config.toml
qk_norm = false
tie_embeddings = true
init = "normal"
init_std_o = 0.0124
optimizer = "muon_variant"
warmup_steps = 200
steps = 9028
Each number is 500 + 25 x the weight over its row's rms, rounded and kept within 0 to 999. Layers, rows and columns count from 0. Numbers have three digits each. The size before them is the row's rms in percent of the matrix's.

# gate: layer 3 MLP gate, 192x64, rms 0.11, rows 117-147, columns 0-63
# up: layer 3 MLP up, 192x64, rms 0.1, rows 117-147, columns 0-63
# down: layer 3 MLP down (transposed), 192x64, rms 0.0928, rows 117-147, columns 0-63
gate117 096:495510497527461493500480490465477508457480478457489490485515490467530467513473503521534496504519508559497490502515508498491491517474502408481474548520478498459493509518543466486474494501494514
up117 093:484559504484512477484502457474525484558459462492530487500461486507500518473485505534535484532504498481486486471463503496473478518537500468516536516470487524485478456527498486498497527520546489
down117 098:475478539492540502496500455495466555543549536492480507482514495499471524483467485495450518496502517523527521481450499453490520534509492526500502522478505520483510479487498523501488536484514551
gate118 108:537511493520478524518537524501518448468482514461460473490527469464507486518489505463532506544512500519530480514498485485464478569498504524488512527489500492512549491519474519476464477518507525
up118 099:527523503479474506520509489519495560479535493506497490527524466532493515464499469455499486487518498542438463498548478526519455492541491499518502496501533469482536489492488518518493522546510508
down118 109:503477474481480515509476472477486498504518501430484506521459470485467529471495516507475488505484481472462472465490506456471534492524505468474517490504503528516520477481544461493471535493461456
gate119 104:508492542488496505442522492547480519507505519450438508506470468483507466473450501496481494479550545501502504477533517447514497492468539525496501484497484491518492495496510518514468494511530486
up119 108:485498486498483490499496511467512477469476542516487526487496433451517503472487495490498474459519502431504471464505507526509551473468518537520531475494520502495496503480529504485502529459471477
down119 100:497447472489459457485530501487497522480488436450464528535521481479538466497507497463565508507489538457479496496505533506509506481481511497508501520504497508478509507497506496496540472473495477
gate120 089:521442520483466504496463504539486476518528490521503487519490514473515470491516506508487491491454454494505505514485498486481461539483492481532496468501494441503577511466502527465487498471479485
up120 107:516490497516485511490507537505527467520483470484533481543583473490519488506518508476479520502474541481512516530505468487515502560497524510531513526465510519509518515507456451486499514500472466
down120 098:477549465495499566488489510468487479530492546506498480493539515514503455483447483521508501503469505462472495437535490498492492511517506461520495507550493502515510477501493497517481475493505547
gate121 096:434517471516517538503467513511521469437519477489490469527530492506535484450472482487542435501527481528493470520500478503529497496486511480510517499486511452485521487508515484499510505528504512
up121 106:563441531469468505498495453482502505476503497475536498516480523473507533475543505522455562501480478484500492517478513521488501510516504517482459474453516510514524475514500527486515520522514490
down121 095:479507453503513527466524500497563508491533473540517474466525506516512525527519486532486484528493471517494513469512469511532530491468491503447520501550482468488467465485534491530520512495495528
gate122 106:520504484547545485507491483533485506489482515491472512518529478482532486479487470550483521515498529541548482443499484499453508506455519477499484516525527513451498504489536518469522500480470478
up122 111:500472455532536474503481543519560522516500505473515516487501508496473494503516514508486488458515496489474510515498472521484478491475475473481513511455482518461462534495469546528439527534504497
down122 111:511474485496507525471504499510509482443482498483504493537476504489471490553501495501477547471476514500529508510476513522506461486484500511502480484427520426498470479526453527519475525491497493
gate123 109:474501448486500463525550488475513494487473531471502476475456484471503508526553491526532512478548523465511498500484511540490501502495456515485485506506525507466469493531516508530473496550496474
up123 095:508508540489496497495541521513466478525484529526487503479507526495491545497466503471444474493465472508552549476517493461515502446522530521521495507522488519506477510536508453506506493500455498
down123 097:506494490495463495526484516500483504499489513490512539511527509520475516498476474538541523448535465439524510508490460445462505526482550487534461489508496479477516492484511517470514542500521506
gate124 092:507548536496476517533459476519490503507454497483516529499519495542495469505498479482505512524523508552483482477512476506538545489445518493460548505516508499508489475508495521542461498499521456
up124 099:529514476527504477491484477505454520441511511505519463478481549473470506515487531536509482498442524525492467506494507485506479495511537518506481471488489509521491474525521459460554502471534500
down124 096:507477516511542493471506502505496513516496504543536507490452484483497479520462495571520496473517534495527497497525525497537448505441466505523511522481503509479475554519471480518482494491498529
gate125 104:526497471479529522507460499542527495504459490533467519503490572484504519498529486527468527506507501535518517468471546456451519475527535508488510497472519501501499477484519484500506510493460471
up125 102:459494503506519527504525506464487496473495485484503533493461485475496537516519527487477509526485457519586527526497521543515503516541507534536541526501504525522483483490528539483501481494481515
down125 098:491536440521518494528544478497507487505485509486484518499479536488506518513499499552480520504527473487488470531520468488479488550511477491494474514497494491510450532511515474434459506467540484
gate126 097:517468526532519533461535517472486481506522502493528481494498477479453479506507521532526474537477497466473507448498549556517505489536506459489479511465501481462524511496515493523473507483485472
up126 100:497543504490497528482471524459531526502486518499526539528525440495496481483512454443483498518458504527507481537493499498550487557475493511518490525500537506490488509491511489484500530491456519
down126 093:464536540461503489488458519475516538498499498476557494507501494457488517495474464516579483499466481490499505485462522479499518500469508514501489499463484492507484522473488458544525490488475514
gate127 083:528528529501516485487489465498506540530522482476513514510514478452498491491500477538479511534531482461487493472513472498554471532500477511488506503512486540478509477543461490461511473556472536
up127 086:528494505505487472479473500496519441520507545463526497551526493460541515486496512454490528473484503465490492489556520495474518525468506497500498524475465512513560463477488488524483500508514502
down127 087:505522490513536519515490475484492436528483524478496493490532458509503467521496450497450494488505487528463487491512459488497492500501515503485500511525488516529488472516550546506511482445530554
gate128 101:486518467521533509507465480530508484486500502505498513491510476487498507482492500511476439500528509515517530497539484505514482495499505467570539529472481505484539550528502495529490500580509469
up128 103:517498492521538477513482473533509508453504482441500497482488478499486514518440528531488480526510464556495461472506526555505506493506505498517513529531516501527493479536519510491503517479492443
down128 103:476538502503500489513490505479482513502475488513530489496472495503509489517456513444504474515480529480502425482468538429518519492469500497471497515471534507521506504456513493476510554493522524
gate129 097:496512483522517489506476554521517508473465507500505517511516493535485532519427473510452528486477483488485536495523465473530481512480489520463463520498481496530541487460504505506482451533500517
up129 096:531501524515511518501492535455522518494555470522489502509522523541491530477492529511460462500505527478517524481465531523464535494471484502550462498504493499472451492480504470530463517480515491
down129 102:523457532495557545478521466477477499526520523506532493471512516530509455522565513504482538471498523496534511474502518492517510501516518537497507493491539452492489493488484527457492492469499482
gate130 106:512500494501459477511521528502488449458466483532476502519507486510486452505526493493512479495449541496507492463532509463484541486516511521479510545526471501526532511509433528476494505512504528
up130 101:491500492557496522466516484563482455476491500513508505438510474501490440517489519522496514471494504495474493540514502474500527479513489505509534479511537500539482491506507504530461477507491440
down130 107:536473466497516551464501491469495520487464515547510497474537523481470506543521514490521532511504542529494504493527473508466539505490500564506518519501492471467451486502487517484465517506514489
gate131 099:469480470474477480536494504545506506475531500505473483477463531491477515501528545499511520507454505524488489517498470496488514503485529472531449500556476542503483542497465490505527460537490482
up131 095:494519519550487512521536460503463499469505496468527474486503468473505486505486519547511505485545487508510525538527461505480496533528446541505510486533539503483492479493515547481493463533514504
down131 097:465463445513534469503464529480491489507470496502508512514487525501478530446509523448517489513482527515521492479444529488522526496468490530518462463490477516519515514524460474483519488484487476
gate132 108:533491534473499490492462516528477478526487470498508487523544451526490489518498507490507490460503519463500478449499531543503476477463540461468475486496496490489476506477515528496450503488449523
up132 097:544507537504484442584478518460467545498491497514505486471530492473509455493504489504496478514470520486481487484488490466520526483472540490487469462484468492535484506502517503509491528504512494
down132 102:511497426549513502499530487483482489503463504469502504512471516496526463474486543498504529508539447535460485504509514479485500451501475504528528504495507496538489496510508486526500481550532535
gate133 092:488531487507484532484531527461552475512537492495494480512456519538544529506518529500524508506507536453467518506540517520466527500538524520494521518500476492492501453451494487531504516499474504
up133 099:512480510499491462476526559518499488523498471474501523466547517462547545500493524525508513471473497494537474537500530504473459483486520469503490479463506482468492533526483480483471533495491472
down133 098:504471494461489466497488495561493458504533522506457467545508517494531505498480472507533507481502493499502530468465505539462464528510489526479518496529525517538501496556483506473489531534486497
gate134 096:476518493509510465535507501487521464460472516491542518541508497458507489566476465518496512475538526497514484489529440496511514521472499510501525523490490521487551485535513527468515479518487531
up134 105:516457484503497492457499499514460516449501442515482490491514554517493510514457503542563495469519494493513501486475486535486553529481478489486501486505500454503477514459511508500500496513514538
down134 099:519458475520470525498481509502494540477455495557461446487481526457502464465504516493515473481502484488486489488513505522458478524519463484475482496496493542531493514462494520480473531489470519
gate135 100:457496495487473540513531493526500489532492437512505476516487487497496480552493508543471460518495509433455480504480485483471502536537490464517519489513478496461513497513483529518485537513492510
up135 103:510484471491492524485482547496523490510536505491513507543542490491476517528510546479461505516481518468493470511514472552525520484532486494461498479455507493491511518505460463520455549530521511
down135 102:487493513479436480561520511518513529512500496460521468485457488481483474512495477503552531534543487510496479491498485517504508541535488528542509465501509485508511499477479467541495453489505500
gate136 100:460483547533495510527533526522474506463503505469522490440511512481539528502486464512520535522541525521512466514536494513428527514539502513513504521486501476505490488502504489500530481495492470
up136 101:480499498495441525533492508466504493450481535511489539456492479497534536455474508502470494503484516488514506494527471512478515499535517509460500526535498521502519460550518490491511445477477519
down136 099:469531477505477490436469544464508481451473497496487503490521468512491530487469486499475511498567503506480498490505498477527540478494527519500486436489487521492488473519510555487506477485494513
gate137 093:497545506511500492469538523515494524482461472505487517540514509476511482521501485516499457469463499480536515519510533506499523488470542524512541493494479514471536521460483518566541527498470480
up137 092:511465496512460454496502517534519508514500472494498532506520459502470475494477476502519501473467547475496514496507541507501520473474538524526460474451477469542519506510482476512474528500458458
down137 097:519523521504528487527491486501512527502542511519473523522489521499500522519534471445513474542520448568528500474451447509540504504491497486512505490497514488505464503481473457491523479481503512
gate138 093:505500530444505497500510527551497500515451468463501465470459479468537488491504484489503497538537513465507493530495517479521510456505477491531502506472508513466489535524498481554458484500472501
up138 102:494523531535523469478478533488482475533503517487520522518477514518522480462502514518482464537487497529466503427502498524482518484519452511516480477500520515462528493469540485508495556507506531
down138 098:486518552466514493464509531506527508530472511507523500504449463544465516469501531482500496467532474436533501532530517512513513508477489510496498551480525510501492472522478472536509489482486480
gate139 102:523487493474500475509491512518482472501502512463484491493514528510486528510538507495506472531540443510531495489494468463517511500532513506455481463502520523510496545563441479507462509548486495
up139 091:542473495486483453545481486526504425495530488489476475519519499472536495464541493469494534484525504520503497522485494487486474479530514504478517520528493510507517515489519509462486561535533504
down139 097:469501459523475544487497480425444523487493482495530499466507498480468515512477499451510504512528479492468493482516523524507470492489510504533549506523462508483465486466530497499494534509490528
gate140 097:497498469482485486511506488508492514507496545450479492499468499459507507508466458511521560532513465559527472510457511478507519499462495515497516501522455476507538475485492532493511543495461515
up140 101:471499469508496519512523513558510518483472511513438498503533479478525513470507460498517519505553467538493524479523460503464515501511498463516468498463532501525504468484516536525500490460469498
down140 105:506523461537448501507510521485514514528500465529463469522493535484488463465521534542521505504480521509485499495479483541508476452510526463464469502491498530466477481483474513493518529548515495
gate141 108:512445506501485493462515488496507491503532486543552528465493482497471505448489519493500533471478504444489492466508473535480501495477506517481499489544492454500507527500510497493441524451513509
up141 095:464494490497517553487569499504501442518454480488509533527497513492508491527498439511478494486502502458518483484548516491493491510501498503529475514528506472486521509505473564494522517525501532
down141 097:488495526481484498508504511529465469464532524495514495508468504467506489520540498547510531509496502484498534500501524517471536469499483486499491460501479501513548462494450448538566498473531495
gate142 108:492513510444508506501499453523505456497500481462466508501496480483498492449498501520534527519468509494508470512511461468525521504495553473512517518536479483523514536550519453492532497513456495
up142 103:443511508493527480530499508460541526489477499474486523541495521523493505515538482488473479526514517516498442520507468542479499509510457548500465518512521480497528508461508500523523556491514483
down142 105:505511522483537552465512468466483480480516503518470510487488537502457493482485456497527488519468466490488532510498477518514557477503487529491458472522469495521532528521513480503530553481478490
gate143 093:476517496482508524499507518501507473487530482504520555477497480508454477495507516516518451485468474505517477467470505482525482495507525543513509579492521454512516512525496536553496470465498505
up143 091:513504496463511493533508539513518497511512514468484483507488503456550480548490519466528536493482537494535510482498509489508529471521480542480488435481484507492504453478489448497528520489469473
down143 095:503481521493522503491480512524528456461496503494500531479502523488518541523519515525545523516488491542517492468482518495530506549498514513462548538515501448488535550500518528523538491507479466
gate144 092:500522522475493456463517470515510514475465503538461525511465481531522516490477503490510523473517450510481502498434484482488435525483497504529528525499476506501492451489522491503490498507524546
up144 087:510433510488551529513494519510513483501506467477504500496503488522481504491516430522545481500497505486540508474528461477494524527474517515493492482517550467513520504517531512539461462495527480
down144 093:481514480489495463487509461504508525487458500507473505520486510523531484470525484477496533496503464514495495555508506448528460523470500498558553519480478475459469483507500535498461509501503539
gate145 099:487534496481508522515529493499540507478529475493513485538485530496542512503575503572500497526488476490545466523508491516493465471516482524512523510498461480499512508471508530521524482466471518
up145 102:496470497523524514484496499481484490471483514484501486497551525476527473495465533501455533522508489518530485541501473476509514499498514483499541515467487509474465490474462515464510457555531560
down145 104:460521459514531482474538459499509472516509474532521468489518546515516448503500472501485467443494491452510468505513506496523462471518494448456530503520502482507479511479493514509495474489500512
gate146 099:478484477515511552492490489467476531550500499471474544459475505483517491491504535491488486515515495511470521488551525473494529498540477507459516495535553500504521480488502477540487554525497491
up146 099:493464455529465476475515509547518488525529536563480522510539476487516503538550512490510496491507544492498488536484519523513495528502484499477520478453507506466511517486510540541486506519506523
down146 095:543512452521532441474543502481458533497502527494536542493523456509498506531515514499502480548497530477497499459513534497506514503553518501455494528500498531479486523498509477516515502490515503
gate147 100:497518511541507534510506519491517514500500486501484470507494499493497518515518522497478483474552497458517505481505473534545509554474455511504543536477503468488462510505453488495489429483458477
up147 095:520511480487528486503532502491502498502486538494526508481490433476528511554533483470485528497510507477500496506504456488492477525499437540565499509521530506530516507503457513491489507486454528
down147 089:486511511540453500495428491500509478545525474505517457463498486498488469447484499497512489546498508485475534466475517485490479462527497480453496504472481519501499488530523474476475482474516493